python train.py --head_dim=128 --hidden_act="swiglu" --rope_fraction=0.5 --qk_norm=false --tie_word_embeddings=true --init="trunc" --init_std_qkv=0.0212 --init_std_down=0.0 --schedule="wsd"
Each number is 500 + 50 x the weight over its row's rms, rounded and kept within 0 to 999. Layers, rows and columns count from 0. Numbers have three digits each. The size before them is the row's rms in percent of the matrix's.

# gate: layer 3 MLP gate, 4096x512, rms 0.156, rows 2739-2755, columns 384-511
# up: layer 3 MLP up, 4096x512, rms 0.154, rows 2739-2754, columns 384-511
# down: layer 3 MLP down (transposed), 4096x512, rms 0.0505, rows 2739-2754, columns 384-511
gate2739 097:510474550458456460406496589501487513439471496549626490513472529475455406441491479511547577543506625485526546551469476462439485421459523522482507571514473473493432463420552510405450471528450462433471605503517523447548498549517534576464486472462429498508485465494436405460435524593375532570433446466458473507489518534533537534500543569505552551557565570559449413556474475474555504463610
up2739 094:482480414548549566482408536460521480492452612524553489531400597509528476534561580488425499458491428488478514507526507465522521528611473469529494465449503540519516529517475575513462564534490500640556503510474482472413519450457533513518478481529469473454451560521516481539389498421494481407489512548447438466519552532477559467493492490540504474482528516506544552488537468550513542543533
down2739 097:530512483460486545684492526491492441509568489513413486541548484544409581538482449538445437501427471478527519556507512486510527467474422532457426378512447656493432615478494521466563436534572483431501488444485555503540493469444556454563521602498498536464522388459499476470526432520573528524469503489480513514533537513465482543582494430545554474338468586473456450576448450563583554485496
gate2740 103:487550461486498498507485500482551510526517432501500465479544449490437514453468437521574605454562530552567466487492489460409508446407505458500505450391375475513502663584544460543583485451478494512510434447595474463428461539487459532601511418436517506463408547514482517436597567526409501538542487500513589555468536472526560449581557508523609569448453555555529534458550521493531490581433
up2740 102:521448545555603491451495402415503520467522596641523488542545499585482364452447577586430468511511519522451448553429391505522406570533530547527438480548582582443523435477492417559575582471459512500457477484479450480473522451523476476524537462443569529513522488631562497457364562601382524456495431517524470492413598509518441576564523532483512464488516472487500404468471544529488501439453
down2740 100:463427531521572511430453538420527463509524495414413438459525468573401502529512477578533540444572475591435513439407500509518464450428576535546448522490548414494577502562504486532537498492474464484544551479411550515446490517528500536535512503478416445512480566541539541494535522606496500508485506515524495499470541416456569502445518579513563465555500442562526499490489489513525521442592
gate2741 103:442564467443437566471521478480523526583485515520501530585422432433522491542468486543454534528515431543537487454482526538556450558493521555500478439446443527458416531483471595453520440526472477529455454473449461452475513583473513491482638509464470426536564475479521538454506452510484524558451538457407577474448600440561398579476454533504569450508496564465466442452524549416520471584477
up2741 099:571490441543560462408527482586413425502458476534471476449469568466525451469546531479502464506375544566457497533465497549514448425544474539453489539453447487526572404434476490573515445596560453505484575480604422528453558451604552491548473550526447490538543438532521517479500601512478514436465505555467563496538498494523554444470594566508549535519443574523556605400478518521464546586550
down2741 101:527572430412546476546493479508525497492469544488455532555409617424545490458542454450509522496561470497588540482555518588544573511506549433546522478467520599426470407445519462455593466404548488461546450533552416428416496465578474504497473458530558467524464497499416541551526574405578496452543474549474482406469548436548466526490562517541469583457590503514557499447530472440556512506560
gate2742 089:431563587525538485407506491571541589507547480516460455478489532416558445560496452441552515533483553454489518520519512459519469531511500415506532489448427516514514485450491599448456550551577475524523449534490468581631498412452449610570533516382456429449589524491589512466493480480512544436441500552429529466498571428531485539478371549476537446558538489424483514436481466490498542625557
up2742 089:517475509518480495549575505517451504549524542441459558412489461535480496485570522530427475500552465524555372412369366487573449460513531525543481532566441513608457505544525490432496469539413488437581473572498484435474459469545602477521548490480543513472606505398449424440508388470493471544431450466541565458481547464405488553390461540538462409518488511537471472535486486524531494498504
down2742 085:528436491449484517495467444544440423430564539523486485508492512525492458507500494483534446536547440470570469491426529464424563536511503531488500435609480568343529501432505562511440457492550489469450565461509645542540490536570428486468534479499599530540507433528548471482537485449461538568554469528576536535464493495538491548531573398440574507463471494461532476488599575521452442593542
gate2743 088:573492408434546506505549496523537423450466538504558561549594433556547441474497454522599526443447547547488499623515425482462546478562436508529414514521540505539501523516516552435443498496497495475477594513506549356448474486406452432505555421563554422477416587469426502539533515444528523458475454622488444427458504555545431486470498531472512474463510494481528452462540457494581478539592
up2743 095:442462522564415519522473397563513577573583442549492465468525527432492484431607568493491504559479489430445418386526519491538574498471575508457489485342534452505445488486519500494462513609469460502514471460470460458563575515443512543459496566424455522488497443510489531519502487496475469493524544427525497510600593567481476542481465603430507428538538411528437476535522466482510510476478
down2743 092:515505518488434563469468482596499511510560489515469556510555568458537542542531542368446454579539453541514491530520516493514579514486521589475496492486522498505518493466506566331483452445474461488499471521469526506562454535505423456542478503514486470522399504493431554477529470519524446475468575475530430500455547475429431515439484501419515499530483443532520531364516525523511496474487
gate2744 092:583444595517456476418506389480446528491491496630431500475496514540531514503550512408549437502463516558517483557518474432483529545532472428584466516505499439489542479501540475489553475524444519452445427541593539479480465496616469508569503464443450445416438530489468497485484515513499559523473478545519414500519492463465551542421334513522434513452556441617450544482435543555518576495494
up2744 090:448505534477464539441501450450470545519447524473472440527563478476467443529477564436494513602543511590509556495475548589520460505596484499514502477369535516594575460417482489422515375390494498405598514538477524490417533457443533430598570474493468341587574457467432501541444485537545417469508522511478498459479503513550524557455505471534547494547427486530495512520471478437528465558427
down2744 090:473443546450541552478466549466446425412470470498470445490470508429506400527570497544475458422552601524516415394507522457499518498495491462519425479642461546441502549575448498492484495542458495431452521462500462552566567488525449565518515496509478551464505523497601469487519442516567539373510548456596426499469535511572544470565529496453528486500479474420545552552573522438516505438499
gate2745 100:372425479510513527488503592461407516504488515464546540461457496480522532509493474542469463514585545663550495520536530499590450424502475516475517454550492542517456478519462524474467502448523427523478534449515474456526478524542535460474480573570587488479570479465530493465485534499435503453499486465566460460494499596465588560580507474478528581547486524450472550461586415541542479464526
up2745 106:611494467571403480439517587473459568545426573570448498501553591525491431515547504504524496479409492437558478562510509583471532547524579576403451535495554602394587525488486585594432523602409488518477573500503455499470550482387435479483467536544475527538532477648561521496502458514470538520542587544474547558429485522570590478508492544460428545516509476572516487472487445552501480472510
down2745 103:520576369515458589426504567563460520522559496641457594474423620561424547501583464497572496519544473513569524516499505628486527451502509545513573518519619518439506516478490565487515550427459439530476473500521525526483466460526492437437506507482396447445574497486457501492535449547534446556578522470503500440535530603487563527463496455536526529582588497451422610513449527528513475399548
gate2746 105:434357454569500453479559530513560484587438493452544394536442438556424473520604529528427484450583489492476523456388473494506452543436529520511524421442546490437443403489519420599454485505564527627594531456514505552431421559595509515563470547479440520545550453409571561485493431485507506538500488426527413510481461514464519499649532478362516511470482501545511524539449440454513557402421
up2746 105:514508507386505395442536468495518575588511484510496462529455462430514397589567443497473551580577550617529512565466505393575481451479539478516594419600496499458509494457433520537489477477515485494401429524468458521535457470488499434447547496534449480488555491475496438505513517503457481518490559475483462519453478528501604476484522510589540487537457468539487543542582553567563459457554
down2746 104:539511437488498391516467503546463577476504524426447564476488425468516578505497493461485539550556528450578406547532483506582579565455517448611569563482424450456506469574425562559566499552516549475438436611423460505626527539541452566474569440476567556405508520549573528493554405504497469454487484372374417448517559578478496509477505484560439516465508569539618520522507498543535411368590
gate2747 104:563486503513461481452540534492559578452474489493572604498556543551504499415532503513479486409446501485517433493597465479437569406468451559553530509490501428451425569500564462508545458584462421604494531474511453535365504518523485485435539555434513505517554513523472512468568508524425549604505528499467589526590500477548554542527574392450484448595665521518558420529478573511557493466477
up2747 100:510488631389465515502449640424513532468490572468511456496511510439436598506518418533554594499499386563513510489554575460526576493461575486435459497445561534549508478509418460533450502564513481517529465530561570595600539538478466412534484446490437465490488465513472539507448554495446537447470547473536487561535476569492457537493444467443539439583452455531534508604472404560452480521507
down2747 103:417506601518536589441564546443500540500481511520617490484554500501463435501480468535435537537527447440506506510574522450467528576398460464470562556394516476455492382448482544519508490550453403637499547449397513548422458552511542453457486539359524616487447573480518608519456503506390430550470524514639482616495487444545482500490492491490469395530488478545637483590559442527493508535448
gate2748 098:573407516491525524441571538542464477466466488596502417541500499472515495482439509611541455537475470456465565537501461510454477475548598454490487498534551471529465534394469513500517489412499604541424521494471497482573572496497519512536524512553490555470448469548441383488624548491533533537483472571535453512485495588455525522519404474494499521462493558554482542590486463378592472480546
up2748 097:456510636486472464580407474469570401477582483514497485460553530519389455518539517394491570475496455461499502516469449529587502465460476554496592496442540490444494627472557530544522533524571509462410522539476468507486461543447457574490459469415458515535537538533585624490437503525432449504547537440458577547449416431462515510477499618562501444516448401532514433451447509543442532378558
down2748 100:461503497561446395542477487526464506503484500425557489491597502567480460472490519442450501451499578489558419472424461495489531494519473588503489537523542475467511505597437461585496495547499506551467436488591470536481594499487462487403412526503611486542534471446456553556433454592510496426459580476479478500475458514566497519499547526534492479523400403514512411433476540466380520496486
gate2749 103:513496399471524520504559499536486554499601514548565381434534627477489482582482550460481542576497506554558471526455507466489350522461559536560521403537527419475448399520509548379438607463455540403547450534541524556535455428492444496504470388542490496463410474430561509466469574497551565480508486519553483505572405513538537502573477424445552461556464496551531613477483468485505448476436
up2749 100:474552496458530452497457508410584524533464488538455546525376419482558496558448519437488461594473507519568565442496521467495414476512480508544515517515554568556507435579437515475564509532415496459466547499582489478529548433587493523529498480478487491504397498390520504562460444484549612406479364598480532592484377448522617511512472419530425426504569486495515372488457495498472483598548
down2749 104:438490478543514532521487467540493619425483479554477494503562549380497445453495509499539507437591566560561494518374593461433514477474594504466450542559460448400533576449582507431507542480484438459499560482511627464460528549396403488596518518433473491578553425540475487552461499475548574387479536494503543494561522498520510498469487587438530489519433372454511414574501551486508476523516
gate2750 097:450609600427459439577575504488506553454393535412526468433519399412464415478438472474441594526538504476504469529475431474509605457561476549494380418499396519405444480524535428405508549462453509466560545483431427459469466601561500586492514520533577563432560496427471459496536632484495431489516395472553506486512441553500454492532517507557439500469502417459441375549515518462520502532577
up2750 101:517524465562527454533557538565472559494517561461422613459489351400587486476429494527513529533521504479443456544459531549530556398558550565518481447519473485554562558569501423509545508496403506512505548526401459519442502474478527569508428394508462399497507495528492511501526463523484480461471495419532517460498425507499508544514463516581469498507508594540550474559379510511541423532475
down2750 100:467555555450483590531517472461503482519475574467498456496566469433473432453510506600500524509474495568604542457519602455511523569552544581449399440522526467503481479566535502481575377420436439559518536628471460544453510574472433478557504435442478538525546594509532355500522507541488521517490490514508595517485484451554426466429636446458547484531430476483503478544513494515484453578415
gate2751 099:463509505475599508509497431504535571490512503501520550527462490532504497442540480529438538440554560488523458470484517528481463506624576415501515478498456500473631538500534470461546507514555547457520474537505463491591448487465498418434519550511503537441541494419537503433417520506392506508425494511500473498483414523590499437528531473451451537553475533373509550539554481552465515573458
up2751 098:491483466450516572574510454542509548526553474413594492508525550471501510491458444473523546470383492452578519487543593616413516392645541540517527603489486387515545556518578476470511545467536420599498489547474475480471441441501491512480488502423424534489566495468552568495495461620541461626538568499545432506506453461557355518523527561463526533558495425422500518535446502507458570459472
down2751 101:502473456495512495466455442518510536392494567501549507519481534520532562477389485412504416504370491507464529536457466504500464405505460468585555489436495500468517482538516475566485592534520502491547532573461463558497473475490473454511546540440418596439469501484506519476531471541548519531462460541510539613488351536522586485590477492429562546481557501517444532579317490474629411459524
gate2752 099:545536520571535462556523580449580458549455571487507547485468547540577597428518543414476376461389554514437495499566506493456482491457485454426525511448451479407491417426445534468512603525533549410557575528413563517469531392538434509486616418532537531589448516584505527519463422506453457405505481496501506552528502463565592568501472489537511432469508489528435426534517527432492459571511
up2752 101:512541443508482466542531500383492453553560595512475450518474563504496503436465604603509444512432497474486513452495516524401506349388506528427508562465564500483438588474424431528521558478593461445470595447485509506469501453464475532511508509522570491517461493496474557487525528477483562477485494544512584432554559411431536480530435498430485408444538483504482489523484525435454556532486
down2752 104:548509524464515519519526428503456418315478453516521497577564540614501486580448638594537505563551578551525593473456588400516484448575488502451493505452472506590544520418432511461534521471495611490470525498477420472530543528496527503456494509528480431480460502449497462504483460449521535485551521499458415559470478510563449411509512443496469488526487554493520426468457497484485489490479
gate2753 099:491497569544482489578468457527529427476528506552430456518481478527495548480511514475473601434503447496537496566469561523529575475540472435612596583500470410486545504518594539458442562476514517523481551505444519535565551450641409529473572528558433574543464513413571486507485413479445533487442579483443482515568420532502508493564521528508492475478582594507434534513561401435584548522429
up2753 099:507491517498476571448473470500447532432504474533423505592515451496552485448470459505581478534511434567510548448425362525523535491517440498485471556509509499544443493428521447479415481437583519516484490570477354471459457453512457401501500490462430578503410537475612441569459433448495444491450408436544488516444457562560521458489494531503469474461563481497474478460529609520512495563485
down2753 098:488435477459491580580425517494517439495449412570503462449505480538462499579550522520532489414546429462487566511503525494459478538470550520466444568458565483501432579589466538499456475502529430503528536537530498544531554546462426409441478638471469460482494471516459558535520496485382512527558573477543485539449525545452404510529518497555512552508546464503544526514509495418466511519434
gate2754 103:528548491517556566474523582580445471429537464433468587485542549411453505474510587485496552557487498482521519376446476523577431494456464618484513524562494563522448483530499553522463431478565540538489499442471591557514545548577453590401533438363529493487470494390476481532578466513473463524462595511413524550569500522415465583557469554620527451522494484498523488548416515429425495424458
up2754 101:608464530496434464436532467500585529546523517602527486447472486468504432460480501444532489484473501470470508419430531530435463492463498573444623510473491538476511465434647417598452673548433463439528465497523414452547498514457587561537488435499470489476449595520582558474478517556505435531438526491494509449546417605576600504516568448511508527480464488531509490466412522503524466554526
down2754 102:399550596522547513556542523529499489566421541563560452531464435439511608462566432533464514549484476462479454497480517493577559463438510534531519440488585545512539486507469475471573473520379408406580466573492448524549439534484487501542537437530457513495395434523579542457432496577417562547501505495513466512502468470501517528588501506436533448479517504498498522528536550566500449504460
gate2755 103:437458493466518528432493520595469538476479404496461514579464470484516432438532535652552587478536536492381441448501501517433441530481552481510434513475551502642472467507502492532420507531554515458449507556473451577590415474541436474470570486511476521541458481395448566538550484541523466496550453568575536436572570505548422450480462443461450553463508546528482495420528410491474544471418